config = dict(
    head_dim=64,
    norm_eps=1e-05,
    rope_theta=10000.0,
    attn_scale=0.125,
    parallel_block=True,
    init='uniform',
    optimizer='muon',
    lr_mult_o=0.606,
    lr_mult_down=3.0,
    warmup_steps=200,
    batch_tokens=131072,
    doc_mask=True,
    max_steps=8187,
)
Each number is 128 + 32 x the weight over its row's rms, rounded and kept within 0 to 255. Layers, rows and columns count from 0. The size above them is the row's rms in percent of the matrix's.

# layer 5 MLP down (transposed), 6144x768, rms 0.102, rows 5269-5304, columns 192-287
size [ 92 103 101  96 102  95  99 100  90  99  95 102  84  97 101  97 103  95 111  97  95  90 115  98  99 112 113  88  96 100 100  94 104  95 101 102]
[[123 102  95 113 109 110 179 179 153 176  62  80 152 138 118 102 117 133 180 123 124 135 178 141 121 207 105 142 139 136 136  76  97 155 129 154  34  77 135 104  93 179 143 170 180  64  93 161 108 163 106  99 132 137 205 192  91 142 156 111 104  87  94 123  95 148 114 137 116 123  84 103 114 139  97  97 130  82 187 116  99 154  72 139 160  98 130 143 130  84 122 117 169 158 131 125]
 [185 116 142 126 179 181 129 101 147 161 130 136 163 170 156 121 148 135 125  81 147 161  92 112 135 114 125 157 115 134  69 170 132 113 127  94 124  86 116  91  87 184 123 180 102 119 138 157 198 138  99 114 191  99 103 108 140 105 108 186 117 118 126 154 175 133 164 102 136 132 150 134  92 155 146 188 109  77 120 105 125 145  34 101 163 171  82 148 131  86  61 108 139 189 161 122]
 [110 220 135  96 114 138  59 104 139 178 105 147 181 133 107 149 154 117 170  46 103 139  96 159  87 104 113 149 102 116 125  78 101 111 189 132 141 213 184  95  65 112 122 121  69 147  79 150 108 123 164 106 174 135 145 122  96 103 170 146 157 118 116 129 149 136  75 132  94 108 147 148 207 109  89 137 130  99 130 159 134 126 111 119 122 109  88 162  99 115 163 103 123 116 160  86]
 [152 106  96 135  86 123 116 127  97 148 131 128 121 135 106 187  81 131 176 141 115 137 121 117  77 111 157 120  98 114 130 108 150  99  87 140 137 109  83 124  78  93 141 178 128 141 151 139 106 125  88 135 174 118 126  77 155 104 127 100 135 184 160 109  64 156  70  94 124 147 154 137 101 161 156 153 127 141 173 195 127 126 184 125 108 111 163 108  88 189 125  73 186  88 107 122]
 [118 124  73 110 174  95  67 110 149 121  80  77 137 162 125 103 125 161  94 154 188 125 101 184 190 169 112 114 115  49 120 106 120 131 158 113 124 152 123 161 122 114 127 191 107 139 104  91 106 155 143 141 121 126  92 190 154  95 145 128 136  98 112 141 165 124 113 145 144 128 107  36 107  99 136 152 141 104 177 156 143 163 117 119 150 133 157 135 136 111 198 133 138 151 111 141]
 [118 132 139 141  99 144 143 128 138 120 164 103 119 206 155 120 111  61 160 112  87 210  99 181 163  59 139 144 125 153 108 149 153 148 142 177  91 107 162 146 163 170  89 142  94 126 154 109 120 152 126  65 135 137 132 133 107 121 105 112 205 118 173 121 139 113 124 111  80  98 177 150 115  92 129 153  74 134 118 123 140 152 145 121 145 153 131 160  75  85 146 148 183 144 127 142]
 [ 86 119 100 190 128 144 124 121 128 110 130 127 138 115 157 102 109 119 101 160  68 132 123 136 168 130 127  60  93 110  91 157  43 139 120 105  90 143  74 145 124 132 170  76 158 108 130  92  80 121 149 120 191  89 102 109  40 155 133 166 155 102 179 153  68  94 132  93  90 164 109 161 131 101 148 132 121 190 128 131  66  97 140 155 161 147 151 132 136 159 108 102 146 152 106  91]
 [152 105 165  94 110 136 147 132 128 118 132 160 120 131 166 194 111 111 127 155  97 113 139 121 103 239 129  85 202 134  93 121 151 123 160 128 104  80 159 116 209 150 133 163 117 163  91 121 168  88 116  74 166 115 143 157  97 125 148  98 137 139 152 122 165 157 108 141 118 117 160 144  92 138 101 199 125 111 139  55 156 152 118 139 125 130 122 155  61  90 120 108 124  43 151 174]
 [124 165 134  44 143 163 122 161 112 140 165 117 126 133 155 102 175  98 162  58 168  96  76  80 188 137 110 128 108  85  88 152  75 122 180  78 140 131 119 148 160  61 132  74 123  95  79 156 129  91 100 173 135 178 198 124  62 142 143 170  91 119 139 156  98 114 143 141 137 102  60 182 107 103 138 138 186  63 178 135 138 130 122  90  95 139  98 152 144 101 118 220  93 141 102 173]
 [146 117  84 117 104  86 141 134 140 151 140 139 143 131 100 108  97 132 152  78 188 124 115 114 143 152 152 119 151 142 134  63 117 100  85  78  86 179 112 130 152  90 203  73  71 122 112 102 103 170 166 126 159 132  71  80 100 109  74 126 144  63  83  75 103   8 111 101 103 129  85 145 136 135 101 100 131 199 101 120 177 187  78 121 136 163 142 151 148 120 150 127 142 150 136 114]
 [144 100 170 137 118 124 133 112  58  96 118 166 101 130 152  85 152 105  93  87 147 148 140 157 171 137 116 184 149 154 116 110 103  99  80 130 201  83 172 160 171 111  98  58 139 191  93 147 107  68 148 101 133 140 136 189 143 135 105 147  96 107 142 176 195 104 187 164 119 104 172 155  82 157 110 211  94 119 114 140 170 133 127 141 114 117  81 204 177 116 141 138 140 154 167 131]
 [153 108 117 152 129 103 188 161 132 104  99 118 113 171 154 147 160 135 108 130 130 130 155 127 104 132  76  97 104 116 137 131  82 156 123 106 119 148 149 183 147 113 159  31 168  83 150 195 194  77 113 171 119 118 166 158 130 160 157 109 130 117 116 159  95 141 145 127  55 132 138 138 148 144  63  88 120 113  45 124 110  95 153 143 129 159 114 132  86 110 115 130  85 139 130 119]
 [167 140 157 131 142 117 129 142 151 152 122 141 156 167 184 109 129 185 113 137 126 116 131 110 148 199 150 102  72 144 127 134 141 120 143  55 132 157 118 143  96 131  96 140 123 154 147 167 159 157 148 103 151  80 133 163 138 146 135 136 179  91 135 149 158  77 103 151 120 171 139 121  96 145 156 170 159 103  75  30 140 160 186 133  95 148 124  98 207 132 130 173 114 115 165  75]
 [128 178  99 132 150 137 112 154 147 120  72 148 121 105 108 154 111 142 117  58 102 184  82 142  95 132 131 124  72 146 150 164 180 168 107 138 165 117 219 152  72 148 117 183  85 126 134 113 159 135 124 137 172 152 117 103 143  33 137 123 175 144 174 126  92 117 157 161 110  87 146  91 119 168  79 106 187  93  91  28 118 148 195 141 171 100  89 150 162 125 137 177  86 125 165 116]
 [113 138 164 113 158 115 117 134 114 154  66 118 171  74 115 147 133 130 144 133 114 138  84 141 145 167  87 113 104 171 144 193 117  90 124  91 194 171  94 185 148  59 120  84 127 136 122  53 105 156  97 135 167  87  98  93  98  98 143 144 125 153 187  96 149 152 108 101  78 140 104 173 109 129 185 122 140  98 138 102 117 133 123 133  99 111  97 131 171 209  84 128 117  60 151 103]
 [ 78 158 113  98 167 137 170 125 134 121  58  89 105 161 147 143 124 109 112 157  96 113 146  85  89 101 157 131 156 156 113 122 131 123 114 175 109  97 186 137 156 206 145 131 146 169  71 122 194  76 138 151  99 174 121 193 101  96 121 125 108 172  95 104 136 141 162 132 130 146 120 135  91 100 152 158 157 155 107 102 158 140 198 153  75 160  60  97 124  93 149  95 127 123 122 136]
 [122 155 146 146 140 139 130 113 137 123 114 156 113 124 150 122 188  88 133 147 138 166 121 101  98 100 108  60 160 152 100 150 107  71 120 134 160 188 127 130 123  97 183 132 137 134  89 136 102 117 136 116 142 112 116  69 151 104 158 128 115 128 121 102 151 137 132 107 102 110 104 169 129 129 130 139 129 126 109 107 132 161  91 175  94 110 107 125 125 133 118  82 136  95  70 127]
 [109 115 124 104  93 149 135 126 149  97 115 115 144 168  83 149 111  40 177 128 177 170 152 139 153 155 100  99 203  88 169 155 114 105  59 103 119 119 121 109 115 116 172 153 167 181 126  98 164 164 126 183  48 130 121 132 175 113 174  77 123 132 123 126 200  92 107 176  97 120 162 138 129 186 103  81 120 122 122 114  99  67 119 160 193  88 132 127 156 110 120 169  75 157 106 109]
 [163  68 113 164 120  89 190 181 123 141 143 152 137 159 163 172 148 104 108 116 134 122 122 114 137 147 104 110  72  77  95  93 110  81 100 161 119 126  95 129 141 128  96 161 146 120 144 165  93 144 101  58 152 138 168 174 117 105 163  83 127 135 180 160 128 122 143  74 151 122 188 146  85 119 105 139 106 120 132 159  82 137 102 189 162  67 166 107  98 127  55 145  60 105  34 107]
 [118 134 123  85  97 149 125  83  79 112 106 133 100 138  85 131 101 156 142 189 140 187 118 163 130 143 174  91 116 135 146  67 107 141 234 137  84 162 123 127 105 136  81 182 157  44 159  87 111 154 166 120  94 164 119 123 100 108  85 151 140 119  90 150 138 112 123 102  99 181 154 101 131  74 139 123  69 169  92 131 199 136 105 139 175  94 166  81 102 117  94 106 104 123 112  94]
 [114  63 183 103 119 117  89 125 110 110 164 157 175 110 108 158 114 146 131 112 139 118  75  89 126  78 120 100 110 128 144 112 126 115 154 213 128 133 120 138 140 120 148  67  89 114 128  87 191 125  88  93 133  96 227 134 126 138 152 120  92 146  94  83  90 150 143 108 106 142  89 128 123 116 157 136 229  93 103  90 152 103  89 151  97 112 154 182  88  84 122 136 149 157 127 108]
 [164 155 139 142  75 164 163 161 169 149 101 143 151 130 112  71 114 149 147 161 112 143  92 100 170 213 120 104 179 159 128 180 134 112 133 115 131 147  99 176 159 193 104  92 158 122 154 152 147  37 123  77 107 104 117 136 114 114 109  95 104  96 153 188 123 111  89 127 118 145 145 137 150  75 135 124 145  96 189  82 177 134 214  98  56 103 188 111 139 140  73 121 130 106 174 106]
 [156 126 129 137 141 181 149 109 112 139 109 130  79 140 138 158  90 154 141 106 163 104  92  61 100  77 124 119 142 124  81 203  84 161  87  89 134 216 123 128 114  76 186 123 155 173 160  72 123  98 206 156 123  65 167  94  99 151 102 124 159  76 129 128 155 184 171 151  79 126 101 115 128 191 152 144 113 151 149 152  99  69 133 151 135 103 125 108 148  95  85 141 145  95 139 148]
 [111 180 163 110  83 127 130 107 107 120 122 149 142 161 141 118 161 118 163 106 115 132 113 102 196 122 158 122 110 143  86 111  90 138 154 145  96 189  88 163 166 132 105 114 144 156 102 154 110  96 123 102  82  79 105  73 153 131 139 158 135 184 132  88 123 109 131 159 125 155 155 175 114 103  91 125 132  96 106 109 112 118 102 218 170 125 132 156 124 119 126 112  91 112 115  71]
 [121 131  98 143  59 103 117  87  74  88  46 112 121  81 142 140 174 122  38 104 100 193 108 100 195  80 129 166 157  86 120 131 206 149 137  97 154 116 162 138 151 162  91 148 111 150 131 129 113  51  90 121 111 125 147  94 110  91 127 144  87 154  54 139 103 130 183 128 158  76  75 182 131 157 126  78 129 176 106 138 124 148  94 154 194 169 150 107 143 139 145 115 135 130 148 145]
 [144 108 125 154 102 105 148 168 196 125 160 103 125 145 176  92 195 126 128 131 148 110 148 132 112  82 172 129 106 137 104 149 123 167 149 136  92 103 157 125  97 115  93 118  94  95 142 129 133  94 136 157  92  87  90 163 149 121 116 137 158 108  84 151 151 145 153 132 134 132 123 141 146 153 120 148 167 108 101 149 155  61 133 180 145 119 178 179 118 159 102 126 163 116 121 192]
 [133 176 135 127 146 160 111 138 128  82 167 135 111 115  96 169  83 101 119 155 136 171  89 180  71 147 131 118 144 138 100  88 146 103 164 125  97  79 113 162  71 145 138 103 133  95 131 151 145 177 119  94 178 193 145 153 104 155 132 177 131 147 128 137 108 156  54 119 117 155 105 158  76 163  95 135 104 135  98  83 153  93 118 148  49 143 129 118 125 143 173  95 110  91 130 134]
 [192 104 137 147 205 199  90 117 119 114 169 155 121 141 126 126 183 109  99 157 124 117 154  97 144 149 113 112 170  98 172 127 150 114 103 111 150 144 118 116  88 177 134  88 111 153 155 109 100 156 119 104 123 169 107 161 175 179 115 121 162 111 133 106 164 144  94 120  70 146 152 144 113 140 122  73 165 133 158 188 198 165 133 135 119 150 138 164 156 104  88 139 127  53 143 127]
 [120 109 147 172  83 161  70  92 129 137 128 106 125 107 127 134 105 127 148 157 105 146 106 100 147 141 168 121 202 135 115 117 135 107 218  95  99 156 159 175 145 132 109 143  66 153 100 175 130 144 167 215 128 115 169 119 145 114 101 127 123  98 106 135 187 101 142 106 144 108  69 153  89 121  73 128 149 117 168 155 134 105 129 179 150 116 122 100 128 131 103  97 140 143 130 179]
 [118 116 102 160 120 121 117 123  90 114  99 128  71 121 116 106 148 160 105 158 150 158 102 168  81 156 139 127  86  87 156 101  98 147  66 160 139 143 142 137 138 164 114  55  47  95  53 145 135 112  81 116 101 153  91 165 140 137 132 149 104 125 119 125 180 163 176  91 117 142 122 118 142 143 153 114 115 120 175  85  85 128 158  98 134 125 104 106 121 120 118 138 163 113 134 114]
 [146 179 110 187  81 145 121 128 155 122 135 106 117 164 131  73 141  64 104 140 195 125 139 127 172 180  89 111  70 116 198 188 168 161 121 155  97 103 144 150 128 148 124 107 161 120 130 154 188  41 169 124 136 170  90  83 138  85  89 165 134 111 111 109 126 139 154  56  97 105 107 145 112  60 142 209 166  88 121 146 197 114 161 132 129 136 153 127 134 159 161 137  97 122 147 103]
 [155  89 110  99  92 112 133 101 112 167 134 197 144 133  90 130 131  81  95  53 127 109 127 136 138 106 113 123 191 112 140 154 160 166 138 102 121  76 120 128 101 148 131 141 138  99 116 136 161 142 150 126 157 117 117 120 145 166 147 142 124 155  99 171 169 105 173 219  53  53 145 166  94 100 112 170 154  87 106 147 156 131 108 202 125 133  46 125 168  97 201 109 156 154 141 163]
 [116 136 130 156  74 125 149 135 115 101 160 162 149  93 160 128 135 159  94 138 133 170 106 164  85  70 101 112 151 135 145  98 160  81 123 165 108 127 144 152 181 135 121 133 151  99 131 103 181  82 117 110 116  37 115 157 142 150 127 106  91 118 119 135 169  88 121 152 111  38  79 150 163 147 143 131  98 198  96 108 138  97 103 126  78 160 124 111 160  94 148 135 170 126 168 130]
 [101  98 159 143  97 108  89  57 138 185 112 108 100 135 177 143 145  68 114 142  88 120  85 122 170 156 108 155  79  81 124 145 180 126  98 165 129 134 202 181  93 113 118 121 119 147 153 136  99 173 134 136 103 135 166  71 131 208 113  98 153 119 140 134 159 133  69 130  80  81 121 156 122 121 148 111  95 116 142 171 106 135 126 122 154  98 222 168  30 100  65  82 148 137 106  75]
 [115  95 138 164 171  91 124 151 122 172 116 118 120 132 101 156 180 121 104 136 154  92 106 108 175  94 163 116 134 180 123  91 150 113 137 109 116 140 145 114 125 174 141 161 156 124 194  50 164 132 168 167 200 169 155  98 134 152 109 171 111  85 218  82 164 152 164 179 109 106 129  75 156 101 137 131  93 159 132 130 140 102 164 103 123 154 126 123  51  99  81  85  95 156 128 114]
 [110 107  87 217 102 120  99 143 166 161 175 144 161 140 150 126  98 113 180 215 124 167  98 122  79 111  62 123  90 139 133 133 139 125 132 135 113 199 143  76 181  82 173 137 104 146 164 123 122 159 167 118  81 119 148  84 119 185  89 123 117 168 139 172 139 144 164 190 129 102 101 128 122 126 113 149  96 136 141 124 115  92 112  92 121 109  64  85 172 165 146 170 156 144 113 165]]
# layer 5 MLP up, 6144x768, rms 0.108, rows 5270-5305, columns 192-287
size [100 104  96 100 102 101 101  95  97  94 105  89 102 110  98 107 101 111  96  97  90 113 101  96 111 105  91  94 101 106  96 105  95 106 101 106]
[[145 147 173 119 103 111 101  95 118  83 138 152 165 158 136 103 124 180 107 205 132 180  61 142 139 130 117 165 127 152 127 107 131 139 162 107 112 122 131  93 100 118 136 156 149  59  69 155 133  90 129 113 130 150 141  89 227  82 156 114 146 108 183 162 116  48  79 172 121  71 168  66 132 123 111 107 110 179 124 156 131 105 119 137 149 114 141 103 102 163 122 137 149 133 108 133]
 [122 148 133 115 170 152 124 112 101 168 113 140 145 147 255 137 130  93  85  57  98  97 147 132 115  97 161 100 175  98 168  57 125  90 124 157 130 100 128 105 121 134 174 123  98 100  95 123 128 135 124 126 134 141 123 104 128 126 148  97 146 150 135 163 142 122 180 159 167  93 124 121 131 124  88 142 117 127 109 107 145 170 122 101 176  76 105 214 165 125 113  94 152  53 169 163]
 [ 82 115 115 170 128 212 111 133 105 117  78 105  77  60 166 124  93  90 113 162 181  87 150 127 186 111 135 145  82 134 160 123 138 156 143  94 160 128 109 134 156  98 142 161 147 149  92 144 138 173 103  96 144 131 131 155 175 159  84 124 180  71 139 134 130 112  92 108 167 158 112 168 178  71 122 109 126  97 107 166  80  70 125  78 133 112 181 173  93 110  94 170 118 126 105 127]
 [162 102 133 152 138 110 123 107 161 130 140 176 124 178 164 150 114 141 136 144  74  95  94 137 155 203 132  94  81 114 144 107 134 122  85  29 180 118 105 141  43 110 169 122 128 164 156 116 148 107 141 112 130 120  64 140 148  97 155 129 131 137  81  98 116 186  91 178 116 114 164 104 124 176 129  91 118  99 172 179  65 205 126 108  88 154 123 176 131  58  92 166 138 156 151 127]
 [155  93 161  84 201 144 168 128 168 106 103 121 103  81 113 108 116  79 130 130 135 178 138 129  39 157  61 178 127 131  81 109 170 104 135 135 143 155 137 153 109 100 132 151 184 109 154 108  84 119 109 111 169 107 113 139 124 107 132 117 110 105 151 142 205 131 187 139 102 150 177 134 166 142 128 115 119 167  87 137 118  87 153 171 100  92 150 189 115  87 156  96 160 146 103 169]
 [125  94 105 155  82 159 168 165 129  90 101 115 107 157 173 108 126 163  91  82 163 153 162 147  80 123 141 142  98  78 170 123 145  82 110 140 100  76  82 129 155 155 118 103 132 114 137 173  84  73 177 136 123  98 161 118  72  91 146 135 127 139 147 121 192 106 135 134 129 187 125 133 165  97 135  75  69 143 136 137 141 137 164 112 134 157  98  98 101 134  73 136 167 187 141 102]
 [124 194 171  95 180 148 112 106 135 132 140  94 143 120 134 126 109 188 150 174 113 129  87 140 143 152 129  94  90 128 103 169 144 103 168 117 140 145 104 153 156 158 218 145  55 162  99 120 133 164 138 111 118 161 101 159 138 144 104  89 148 173 102 151 130 159 150 129 147 164 119 147 164 120  66 111 163 113 116  84  86 126  80 201 106  94 113 127 172 133 143 125 144 132  81 153]
 [176 166 194  99 139 107  79 131 140 110 159 163 103 112  81  95  71 145 115 116 110 121 134 145 152 154 127  81 173 132 129 110  88 108 168 142 149 159 104 128 159  72 119  85 146 116 123 106 119  61 157 167 146  63 170  71 198 176 151 130 130 169 127 160 125 141 137 102 126 102 155 114 157 108  80 158  48 157 178 102 100 157 118 129 118 160 128 120 131 212 123 106 100 139 134 113]
 [156  87 119 176 120 150  98 130 201 121 152 109 137 115 101 168 114 144 139 139 191 153 123 100 152 133 142 108 118 143 173 192 190 108  70 141 145  94 119 156 161 106  73 112 191 132 185  98 136 138 102 179 140 133  45 138 106 147 140 172  86  74 101  99 137 178 195 142 126  97 104 153 170  83 159 116 143  92 158 100 103 130  92 190 129 127 108 124 107 120 147 119 154 172  93 164]
 [144 125 170 114 114  73 169 110 116 115 123  95 217 129 108 176 139 124 161  95 173 142 123 124 120 133 145 149 107 102 134 113 134 132  93 148 107 136 168  95 131 136 140 109 174  98 170 172  72 159 137 151 151 126  69 186 127 164 170  83 153 150 142  59 152  96 115 161 129 160 159  85 113 117 123 117 121 124 174  79 135 154  98 104 210 125 169 116  53 152 145 135 168 172 128 124]
 [ 81  93 131 107 117 107 153 169 151 179  94 150 130  33 133 175 156 176 161 140  68 113  96 149 115  97 118 168 158 196  83  93 203 121  83 148 108  79 107 151 122 137 129 137 150 136  76 150 151 118 149  99 137 161 142 162 183 131 102  57  76 127 151 188 208 150 178  92 181 117 125 213 152 132  89 110  95  68 164 117 167 163 135 113 140 129 122 100 145 112 135 117 143 146 146 153]
 [138 104 152 118 139  80 144 130 133 124 133 120  59  93  91 135 169 167  99 191 195  89 122  93  81 115 121 130 121  97 103 154 138 138 175 111 119 173  90 107 151 120 169 109 146 137  84 100 161 159 159 155 111 142 144  94 119  49 142 156 215  67 106 128 114 107 128 117  99  80 180 141 160 159 161 166 152  77 110 104 153  93 118 178  98  86 117  75 149 136 146 149 159 112 162 135]
 [137  81 186 161 139 132 116 137  99 137 131  95  91 109  42 149 109 127 124 146 152  93 148 142 127  76 170 129 119 153 116 163 106 177 122 169 154 139 154  96 125 153 158 144 101 137  93 169 141 142 128  77 134 144 135 165 156  72 123  79 127 154 118 126  68 101 112 149 167 200 109 139 108  94 114  80  90 110  72 195 148 113 156 124 129 108 146  90 163 157  50 160 128  88 127 105]
 [157 140  73 145  68 150 176 144 112 158 175 135 150 193 143  98 110 131 131 163 158 162 102 178 160 140 140 132 134 118 182  95 101  73 151 138  72  91  68 145  65 128 119 137 121 188 151 162 108  61  83 153 140 200 132 127  95 148 122 121 132 120 112 149 112 131 134 107 177 154 151  94 157 189 113 160  75 119  97 140 120  60 166 192 138 156 116 142  99  96 155 102 163 123 122 118]
 [179  94 128 123 120 169  88 125 179 125  93 232 100 143  88 107  85  99 100 111  71  65 130 109 147 126 149  95 136  93 133  87 167 182 118 157  89 111 136 152 170 137  89 144  68 133 124 130 164 144  95 111 140 130 146 163 220 169 124 129 111 126 160 165 128 158 112 126 138 139 137  99  84 160 182  85 118 173  98 118 141 169  97 118 102  95  88 157 139 129 129  88 163 138 113  82]
 [131 176  84  78 104 122 143  74 196 127 134 170 166  81 171 133 140 120 138  84 153 127  87 111 108 176 177 204  94 152 175 146  80  98  67 113 127 166  83 173 156 120  70  88 152 141 165 113 129 127 164 137 119 122 119  75 161 111 151  91 191  89 105 176 119 140  44 146 106 123 144 148  58 163 133 129 159 126 139 159 150 135 157 162 102 127 102 167 133 144 151 107 116  82 173 173]
 [135  83 181 144 166 134 117 135 125 178  81  96  82 156 136  93 108 153 128 182  99 143 178  91 134  95 161 127 133 118 188 103 158 106 131 119 190 167  99 229  77 196 100  85 171 150  87 148 127 122 123 117  99 121  97 127 118 111 145 104  92 118 150 126 126 146 145 105 148 121 147 134  93 115 134 116 148  70 146  91 106 132 158  98 135 126 115 130 110 144  74 155 119  94 110 148]
 [135 133 126 177 148 135 131 113  85 122 182  94 105 115 183 129 187 145 111 139 114  71 100 141  81 115 103 113 112 135 117 138 143 118 112 117 127 116 125 121 123 140  96  96 179 172 104 141 124  80 105  99 132 117 140 123  85 132 143  92 118 130  76  89 133  60 120  87 156 124 163  94 182 152 153 179 129 115 109 143  92 130 145 125  71 121 108 143 133 117 106 129 104  53  65 134]
 [ 81 136 105 102 134 121 173 142  94 104 179  93 140  92 163 167 144 153 194  92 129 151 154  72 131 165 121 122 102 128 121 150 164 203 118 162 101 124 169 148 114 127 174 128 129 120 169 176  84 120  67 149 105 116  97 113 101 136 103 210 102 104 149 131 142 110 189 150 118 164 144 167 154 141  91 125 120 122 190 163 157 111 180 138 111 171 110 146 109 157 150 133  58  77  79 185]
 [115 167 108 147  55  80 151 117 121  79 120 109 147 123 123 119 157 127 157 108 124 129 169 137 144 151  81  86 121 127 141 124 198 157 126 150 141 150 143 145 108 144 129 152 125 154 140 179 151 111 152 118  91 126 122  49 146 134 128 124  70 134 100 122  92 125  88 192 162 156  51 173 146 119 142 180 112 100 155 100 140 124  88 146  80  91 152 132 148 154 106 139 125 139  93 163]
 [115 193  90 131 152  98 212 101 130 174 110 167 127  92  85 117 154 158  99 137 127  95 134 118 147 164 103 119 152 137 136 119 103 156 126 116 137 218  71 158 120 135  98 143 142 109  55 126 112 116 128 139 145 167 165 102  98 119 186 140 124 124 142 118 151 184 150 113 140 104 149  98 108 147  73 125 121 114 122 141 153 134  77 156 100 139 111 140 109 102 130  73 117 104 148 140]
 [141 143 173 116  72 153 117 112 156 169 123 112 207 107 172 117 167  92 118  76 141 112 178 146 166 139 130 142 118 128  94 154 153 113  77 116 102 140 117 108  39 142 145 160 150 146 137  79 138 146 126 187 162 157  97  91 114 136  99 133 171  93 145 114 153 108 183  82  90  96 165 179 101 120 130 109 164 132 119 150 167 111 167 155 124  95  75 115 135 119 106 121 115  94 107  81]
 [ 67 146  96 105 114  39 128 126 151  71 150 133 168  99 113 143 118 118 151 100 153  93 157  88 133 138  68 129 144 147  84 169 119 128 137  94 164  69  83  73 106  99 108 106 163  99 133 124 129 101  97 126 123 136 144 145 111 115 158 121 119 102 156 134 115 182  80 140 128  96 149  93 134  63  88 172 156 116 154  79 173  90  91 158 184 143 106  98  93 105 139 127 110 147 150 183]
 [198 128 106 139 163  90  76 107  88 161 100 127 139 195  80 124 140 106 162 112 100  90 111 182 132  87  88 131 167 134 121 139 149 142  97 117 112  74 129 108 154  90 133 147 145 116 136 144 173 183 127 128 121 124 159 144 139 109 128 184 125 126 100 141 138 118 122  82 136  88 100 135 110 135 147  70 105 107 131 143 134 128 138 122  78  70 102 120 120 114 102 101 141 140 108 105]
 [119 128 142 182 102 116  67 148 168 169 165 137 145  40 161 167 136 134 196 115 105 118 113 128  99 134 101 147 153 125  82 154 142 107 127 183 135 171 152 171 131 107 123  82 118  76 147 149 157 156 118 138 113 176  71 162 164 158 105 136 109 103 141 164 192 126 133 121 124 140 145 104 187 143  87 183 153 117 158 191  78 148 145 170 147  85 106  91 141 146 127 145 162 106 185 146]
 [ 95 112 121 128 122 138 121 131 115 179 132 138  96 104 155  47  40 118 117 101 148  82  98  72 120 120 189  94 153  77 145  68 114 172 149 105 141 115 133 126 177 142 132 146  75  82 124 105 151 117 153 204 116  76  97 131 134 160 177 145 132 138 136  67 146 158 134 139  77 131 151  60 144 125  92 118  71 105 170  92  99 192 113 130 138 120 159 124 159  92 145  80 143 125 127  90]
 [ 94 180 182 155  44 122 158 116 113 118 105 145 187 158 168 124 108 175 164  79  73 123 154 189 125 122 138 106 138  86 117 134 177 149 101 136 172 145 165  41  90  91 172 142 115  80 124 161 116 113  95 150 155 164  78 110 130  83 132  91 123 155 111 136 165 137 105 115 211 139 131  80 146 127  77 124  76 128 107 102 137 176 131 144 109 125 150 137 145  91 169 112  91 136 183 119]
 [ 82 160 184 138 144 162  89  97 162 137 111 120 103 121 137  98  84 128 123 172  54 176 140 128 112  93 150 157 158 165 105  73 108 134 122 166  92 209 131 179  66 137  84 168 180 141 129 157 169 158 157 112 127  49 119 148 142  71 131 143 135 178 152 197 128 139 128 138  80 108 124 129 141 115 116 140 150 175 155 107 126 140 160 172 162 134  96 120 208 163 126 146  56 164 103 152]
 [161  78  70 162  58 119 173 144 172 123 152 135 133 129 157 103 117 111 171 177 121 135 190 182 151 148 116 139 144 135 174 178 135 128 103  74 173 172  92 158 115 140 120 106 133  72 161  86 118 170  47 103  90  96 143 139 119 138 142 117 128 147 178 118  84  68 142 118 120 104 146 110 160 176 130  78 163 137  81 142 140 181  84 161 152 134 103 124 203 163 162  99 141  68 142 124]
 [ 93  95 153 181  97 187 123 105 115 100 136 188 152 106 132  96 175 138 112 168 120 130 111 114 150 117  48 103 122 182  41 140 181  46  98 159 107 146  37 106 132 143 123 105 178 146 199 128  75 159 157  99 120 119 129  89 140 101 188  59 140 152 143 147 142 147 129 143 137 194 138 139 171 109 120  87 128  40 136 119 114  88  84 180 161 112  79  88 153 127 112 102  41  91 118 104]
 [174 112 146 139  98  44 111 148 175 123 135 168  93  98 135 112 100 112 130  78  78 143 204 204 140  83 111 140 110  47 175 100 200 148  94 173 161 106 171 146 107 131 105  95 100 134  84 106 147 123  96  74 138 148 146 155 155  76 105  96  75 119  78 163 120 110 175 159  96 142  97 143 118 109 107 174  81  91 138 156  84 149  82 106 171 201  92 105 154  94 119 189 162 152 161  96]
 [193 103 117 201 113 160 120  85 149 147 159 145 173 138 159 143 108 130 141 113 108 204 146 194 144 139 159 130 178 155 167 179 102 137  97  76 177  94  72  94 116 148 110 123 110 112 171 118 136 181  80 149  98 107  73 160 164 136 121 119 122 127 127  95 104  85 130 139 154 110  99 118  91 133 121 165  80 154 150 143 120 145 114 130 122 140 120 163 181 123 157 151 143 141  94  50]
 [159 127 110 130 129 137 173  38 140 131  93 115 128 152 131  95 132 152 106 158 170 114  92  92 120 133 173 117 123  57 151 111 121 144  92 115 177  58 144  88 142 140 105 113 135  91 141 145 166  93 100 200 153  95 108  70 109 139  93  94 141 151 181  73 135 170 194  78 171  73 106 136 167 123 103 121 131 176  98  65 157 173  88 102 172 180 132 100 116 190 183 188 144 127 150  96]
 [151 105  78 115 172 141 169  96  94 202 144 131 122 108 104 175  82 144 111  72 122 115 170 167 147  73 107 118 125 152 140 179 111 111 119 132 119 137  81 155  89  91 100 122  84  87 163 165 172 123  75 103 123 165 102 157 172 104 110 163 102 134 134  69 194 119 114 192 165 153  62 176  98 142 152 100 117 173 180 130 133  76 146 129 110 139 101 151 121 144 120  47 125  69 120 165]
 [107 164 111 146 153 183 153 148 170  68 189 134 149 112 149 148 126 159 108 115 148 111 111 127 173 182 123  59 160 124 126 143  86 128 102 148  63 114  79 103 198 100 121 147 116 118 141  92  87  77 114 105 119 195  76 125 138  84 133  70 143 183 101 183 139  58 136  98 178 157 172  74 152 181 108 210 112 143 160 108 108 123 132 128  60  65 131 115 126 169 141 126 124  87 127 104]
 [ 93  88 200 143 143 102  89 118 117 150 139 167  44 164 148  68 167 114 155 131 140  67 145 107 144 127 158 141  58 122 126 119 166 125  83  95 122 119  94 129 124 153 124 118 100  53  89 127 136 191  99 162 151 100 107 140 155 158 112 131  87 173 138  90 146 134 143 138 120 180 172  69  93 171 108 138 138 103 120  75 152  75 132 179  88 165  79 120 137 170 174 110 115 100 109  81]]